Each number is 500 + 25 x the weight over its row's rms, rounded and kept within 0 to 999. Layers, rows and columns count from 0. Numbers have three digits each. The size before them is the row's rms in percent of the matrix's.

# q: layer 6 attention query, 32x64, rms 0.136, rows 0-31, columns 0-63
# k: layer 6 attention key, 32x64, rms 0.151, rows 0-31, columns 0-63
# v: layer 6 attention value, 32x64, rms 0.229, rows 0-14, columns 0-63
# o: layer 6 attention output (transposed), 32x64, rms 0.549, rows 0-13, columns 0-63
q0 081:514530507491512482480545502508515523522451468508510503547522503498478516506535481488501537581526495495505534523490500509539475491505530478497522512491533496440481476482527506507490466530532471
k0 077:527499522458480521530470523503510500467476507498532459506517555512501498481508459507528497476502446501458495503481505520523504511499479479491524538463457508502498497534467457481532521502437513
q1 078:506499535498530472504524540503512471505516487546480458475522502445482489481449494473461509528512439480537531502494493508503473507485443459475513519516505487472484505480525492475479502493509528
k1 093:475526539484500508517520479504514531508443530512478434492477527520462482519539498461545490499501492509493480502511540503489528506446495542500502532476526506462539500497478500495487504466490466
q2 087:501508499571534497504533478542480494477490505508494541482492472536489518499537490545501473483536502504546494490478493498526541473517495505466495493491424465490497485514511473528490518470476513
k2 096:472466509506450514494516513506491465497569479489500516490450476490515544511470476477513539466497529493530514510482462497523468485513504503498517462500497489540501522475504555485505494551509532
q3 084:499514508472500462510482479461548509494465507435492499487450493512485469532515497461496506482458504535455510523498542485474479493488463461494481525500528530514503471512455491528481494495469491
k3 092:471500526502480516525550544523467520486471529507531480491528536527507538453479459472526516459502493510485512492510492509537499534551542506495539503487468486478538519525502515534511512504489505
q4 092:503512504479547514545516471482521532493471484481504499503467502455476472524497452487528528490481481469485490483431486511496496460491496456519489528488485524476513483561510478499467504520506464
k4 102:495493463487469491515498464499483515519484514555482513466515500513569515512556468500479463507508497517527523482501499533502506501539482514456496524472488462470492543516498539528488510451514498
q5 096:523479524461518541509509481516469544518513460541514537532523501484524534483510512520517519531485521482480514487458539447500493549501493496505488489480477533550531478472499513504530525482515497
k5 103:463513501506512502507500482491484500497481515482513503467522468528433560479475455520494498485508500514568498502567500524538496462486488537495519481511522486481508513515503512517445512500503524
q6 111:515465521488508505472486520517521507518499514441506432488529524471508475506567484549515495513508517506478467505510500446516480483519540469480511490508479478502508532512525528491490489507463538
k6 102:474515507551514525506500467501495486437486494508540538502474538546480521480530512497481514451486476476489530495529468528511518506479491541480476514531477523506523495460513458500501502472466478
q7 098:472491527467464503503462479538516474486483509510464481501497498502501507519512530506522486531499495491445471475487534471462512475510535500498548517485554518456506495520474513481550468523464468
k7 107:504505516524482534530521500462529548478501493489498488523497509474504489457514500488521492492536470500482526494480479582541477487470490489545511528542471465487484520532520538537487514496511495
q8 117:499490507480436488501523519476502484519546497496485470495511463471528498463448518481471507504481525478491496483570466516500497507505508514508463459503532496499461506467486542489510525524539470
k8 106:483484500500504514502541490505550552527457464527492485496476501518512521523531501470504476534514469496517514524474492553507490515458464552538494550515530485467524478525521508505479500475498488
q9 095:515523499497526515536472526493495511492496514514483528480510508528503425482464505503484517506498462495528501493501507484454508514505518421479501530511492475496504563506557466516488510474515466
k9 127:507503458545495481516510510535464447475533505527479517524493511514480512487471517512478493441478499521553555503522474536504474466486492552509501475486512527491498533521501472494496479532486490
q10 114:496470474481475524532519469548479468498530543465509490515496510497507531560503508494496523508514473501491502483424489455460492526502522440488485521492489515512532525515499470508490478515492513
k10 095:521489496459509451474511473488533518522476487485486451492529505537502472483529483500530447535524505482476490484552521472545505499503509487545503488487492467488447466534485501481506478481523494
q11 107:477494484536479503501521537493536537475469504452509493539451466522500485530526455535510522500456509497496478530470527505480513445506482507513488498490510505507441460524495469527502489494500483
k11 114:507496503469553509481485519491453471494500513492508509509494540531498498511462537537516518455511528515540538475542482451538446504501490488491508490479483500536543511507488512519472501547492520
q12 114:474486500545489513539489456494474513526485473422497500515506498495465471470438525494480547505486501487474480471494517486505496497526492534487487502524519510499524477471506496440524463490514484
k12 099:502514488455465507506534517531522517502503482485474546511473471493542537541481499504525493581473533511512494461489494457473483530461552523505486484514511511491514475478519510494506495517512487
q13 111:510487472498518509516470529490479463514505467519534503552468549426487510490482541489536448519477474490484505504520499522484497491467519524509472498513502505540521518482505524540478462508513482
k13 112:472532511503480536496484547498519493474500496556525480512569519556444504505510490514492529448470494488524533498526511502524448474498499529522526486504476506515499518480492488533487510505505508
q14 104:497500523484507513494511510486466525472463466536499514499571511461486444496515493539515490542535507473474488502504501467534468513496536524497507491450464513540509510499502523502511541521493532
k14 107:458501539474499521521523474472519529487498504522497494519540514466484499507537528486499488513467475513442514493531544527520494535548496475501517520462516522485545514551523528537499492503484477
q15 108:505532499482498551534481502489500547512488473565523470504474525469499476530476485500547474556476531479507488498490443516506513478502502558518474524530519496493505471481488516481505511504505508
k15 091:482497483473492470453497461483528463487475478485491539480517500544451514447504494533498491478483458520516516532514479508498519521525515483501546506479455496541482508551477491520470481480493498
q16 089:510491494512466480495519494529516542451537484473487490499481480498490521487502514569534514540514543469470459491541506466528504487505538498483467485537488495492504471537479500481514498533484540
k16 066:497494431486495471446525504520491472484510484580507520465531483510536498501484534525502494490486506519524549486533493508509495458493507500487488486478505543480474511510484479531474505495545485
q17 087:507483496506460513447497553500477536489527479493493481492521489507503525495509531564535493532519533482483488501535509468497502509502528509481473484529533486477521491537511550469525519531478550
k17 078:465497470545497469507543471474531513479500497545499499488471462533483548508489485493511544521495457462552517541506513516481480489462452494492501510507510506513514468498523469528466500491512478
q18 100:535496518523524503498496503491468505484487545491535467531510499485510493506490476447452505454516473535488520493507558522489512524481442501527508540511527499533504491519535463513496481477469468
k18 096:517502562470504506543470479479526497486492501475545500503533498484502482483492473510466505466489458494481465524500486547539500546527505439486522522488467463518523503505505519501519500501461526
q19 098:505476497492479518472495464494534495538546478530483479528474474463497548479497516487502507542471493443501509491468484488493501493514517500485493469479518502513496487463489528465476493576525457
k19 101:526516506439494449514463510484488513497515495478530515498571508517477521513512474524507481475484494559487472517546562495500464502494519498472512494471511503519488487534488509507481465503481532
q20 114:475487479526489483474517530533514462495546525522497500478507476513477506481457504513446517442492467495574524479480457503523502514524463503500511507517484477486490510471486515470492504544503526
k20 116:479515494516473527496523458495491514494504488505482459483507512557523583502491517493565515505480490499492553516514543494455484501488456535484508517494477501505487477516509496510467492489541513
q21 088:464498470514483456519511493556501487488460546489510522502490515494503519489513473530523511493550505511522520484492503492465520484462509457467487484527492510482491508521448502490526423508480534
k21 124:503480500532525514512551531498497498484529478486452510515457493512439522474454484512515514493476500473522477488497457508523487482523454469530506488514455476493542521488526496537473519468515506
q22 084:535508509488501477499471523514471480471495502489508505505490540510545485509490468540505490483484499517553491520493477511443517486528494432493496524495454516491476549496530501529484516445466518
k22 117:502475467507498487497512471431512505545511467525450479479510477444491488506540482509521498539531516504482481475455511531490512514479515519509520507511538551480499494510475509526467490488523466
q23 109:507450511499474488513514503531472497501493506460490511466507511499525518487538448508472493453509528536484534451529541488523481480503486469502541514523497508484472531520471549539495531488470496
k23 096:510529473532499510490464472465539467476496465541480475506480501483498490498484500457543525519485446477572516511477449518460490507518525496491498523521484502485500537486505492534500497477512521
q24 102:464505496497475495501491499484460513525513518523501477489533514511505525491479475544492512443531495537523513476542511555491473476517488477473473525507490523475551498529492539511493524438486528
k24 096:513493513533479488491519541484479477495479524502477505526490493497473505534495478481481565475472520495525500507506537503478491516453502537543534490525524484522555526487517517549459467472471481
q25 133:468466495484483501474521507562481501477517526480494498488492527558499544484553511525480536491480483493511526480472493433518484501561507479517491480480502513495481522494532488497481504541478514
k25 101:478491544452460488492504522533519475511482525531510492492561513487510494520482518516465468514514492547511477489477498477480499524471499518519520476433482475482493484529467490473537479527505540
q26 108:531476492522517537502471511504537484563522532565510466492484485496484487511513551522502471523486475524483463507466534468472501461484479506505477517506514516536507502489464486491509495502535456
k26 092:455512498505496475520530416489473507521506502494481498533541494502530493471492492461492524521512492504477487478520477491502536536494511458475461485486490477497524443542513504476533505489490544
q27 091:457514495469490508484483481499510525464522493475485485504510487538517509516524505506480468531488501494510517535536518486454521514501450459474561541478472531492517473535503521520459512506553513
k27 111:526547539451502484529507475479497536497460516510491452530544471474505479483498457511504511493517485466455462490504477497503500477509522515524465475445500498471545518509517494485518515479519517
q28 085:458454514481478512505506489495507514496508470513522449494501532527522490518517516473587497484517496484500533549511490441466505471487501525530501524505521504485521506481534503533470493469500474
k28 085:524516508472506473476484526499468537508480532537467473488505498520500493459489493519424516478486511508532490500547507562452556503514514501496501501526476470514498483518458505475485489522493497
q29 106:535500537492459513465499479518506473459536483502494445459498505507472487513474544470496502472481501499499519529500488518474481482545460528536540529510504535514469476490468503527468494514534488
k29 093:502505518507515510513498552532521491523522524524505514532498495527477524502513448485453494466523527523487520516540472473471503528491461535487481486499444513548456500490493524484526536493461509
q30 092:516528513417512484503495510481496548532484490493509520514561518466488487503486501526499492473492507506471456480526480520468501472480523480497486493511496470432486503549487514486512475480534492
k30 087:506477496514488498522506540474522498498487466494477471523487496476534496513525461505525505534505429474521498501473456473519523476537545460535485486499517471492553517531493484510453491496507471
q31 092:509472551456494495538531504501499542488520487493469475464512513513505507477505496494501513454459489523539514478480509474506502522472483508444511528467483456521464474503496527510540513457517540
k31 091:510507474546533494494511514527496504510496519496487523490431544522486510464418520516499517503535504483464487509482506469461507530508496490520486492520483470450526476522485506473463479484501478
v0 101:532541490500503465466553503481489501549529486483436491517491494522501531538499509475489486518515491511528524484458494454519469506522523514505480448508509539482461484484486516500459476517491517
o0 105:478470496510526473497536552494506520501506491468491502478513510556502543485504495510509505549487502505527506547504491455500475466464460525494480461511501488457521492483498555506487527503543540
v1 110:524490501466474487494518498487515534520479522497548466506541505471489478493470460519488549469529525512521496533506531530521469486524511437486478497494488492517515507536549500505458501481451510
o1 112:489522492528445470514499507449537531483504499437484473526470463449517451536487482502502520506502503475489488477442500508521512491487507480545502462473524510474504496485501502506537488510496494
v2 093:489528502457502478494494493472519510501482482532506519491497477488502503455469466512527544490496510487445521515536462535533505511455511499474464478508482506533491525506453507459530531520515556
o2 094:470508477519516494532534445560532481519487484514512514515485484476518503514515482501485502481501528520512460461507502519484515476480542534497491482487469557499532536522492463445484475473490515
v3 097:495480531495499510524520487504538458516522530488482476509461457450500526492504522487503528545562512475475485514496493486532506472469527467465507468491528469510536479497479521504487535506473462
o3 096:508491533504474481532517484483485489544503515546475443475485476499488515481483528504527489558518495463458458452516481512487486525528462500507529472511517504497531503496477523471505470480543485
v4 097:493513460495552510476554482496450504528476480451503508492478487531494521515487497490521519480502529493522500467514498464486509547496513517546528546514502543499537475499526507517521496497547464
o4 099:490497525491516550508518526549528501483510448535509474501507546486514498457478504473513481515496459483506524531531512513489489499513518480559455530505485471458499521491504513537524550486493505
v5 101:541467523553520454484486511478485506524498491467454518516465481513510509500440452503508545524491523524547462496467483494525500513491507489510503489521506465533492499479487493472498499499499556
o5 098:501486474491504502531520529508486521515508505515559489541536491499491488486531498526498538527446488491480462507517512504542470493476540511491473487477524452496549505566539486484494497500486528
v6 097:527518516487493519515474483472538475529487487491503487471550496488566487465521469478477518554531508503474506465498498465542482500463467499494509516492484489508493528484491465484544502491480557
o6 090:539524531500506492521497495485497511537450483495500484484530483542511462501477491514425512500460514514491481458565504503535521533538538497502517484505548494503514506495500496460470509497508485
v7 087:504524529472497487505490498537505488526492487475482491520491480478513493492588478525440508508526497496512478516500503477501473503471479449490469477535471523539496493513468556535482468502484517
o7 091:477524503475478483485465485478525525558513466508493504516530489487481478524500517559487495527536563485482495468528532474486485480513477517556501462510492518497484498494445498480517498521513529
v8 098:500490514481472444460502532448507506516514490515452521474508512524499519473494480490496528496527504534488461456514534483541469489517533514527500435488501514482523495478462526492514528486481524
o8 097:466493477513485455548515498521506509501550506509531498518514504549499513467476518557485546486470487536499498501494494517540512492512450534517457528526504469486526485473500458498512478490497532
v9 095:478498492489483482532549499545534532525439464490538506519515469529517467444495500486514520495479542495515562505500498498507522504503506486487517523499542492526493498524457495536509490482491472
o9 092:512502454469452512528464478504524497501483493510468486510482538515594498513467504503536509516463513484514496513521480515446516492514517516500514501490538526495466525482491542496507510476467514
v10 088:553531502526535530469485536526498487508498510476523490516489456491476556485493514510526507496521541464454484533475519454462514489505498523504514459517502506515533517484542467468471510505510504
o10 080:521489539500470541495533491512505478516525488489497477480489523462472471449503485471507467524482508511487507467469496447520491493483548498488537475527546460467495527477490521493448497510531482
v11 101:520495522458539480508467494554463491514492471496468524516487515475559507531510530512518445479499505526538516453504497508496495483515539533475515492511526492504497510504484575511507499501478504
o11 103:492456531476476464453460477519495524534519513544505523495541520515541540528502512524493460475496483527519491511496526492481529495507462516492476470451501503505473457483498480483503486549484512
v12 093:475476484507492492496489528496559541477524505515537522491548492477442458523497501521463487478471472474452471452505493507510504511500452503489487508492494450478549472490514505499497484499489484
o12 082:509535507537485516456447499497463465493536505490480486514495471484517506519494509497501514499503488505494524460467511541511505502467544506465499557592512515494503477494537486503525475500490492
v13 097:496514486507465476536547485519436525477480526449481546491468537504518535513515536519494487515501540528516485497492467498496519564513496474494533516505471495493485511493513470506518468518497472
o13 104:488493489466468503461518511503539552472470483509505521537519515492495500473480531481509493550535560464484526504516480497536523556469533497491468533491500495508519480510525525501537526492486513
v14 095:455533488532533494473481512505502510486486525538514552490540469539488511443510520516501498494519495489473535465479516496530501522531438518467538514518521528498535464499508496488505494504529480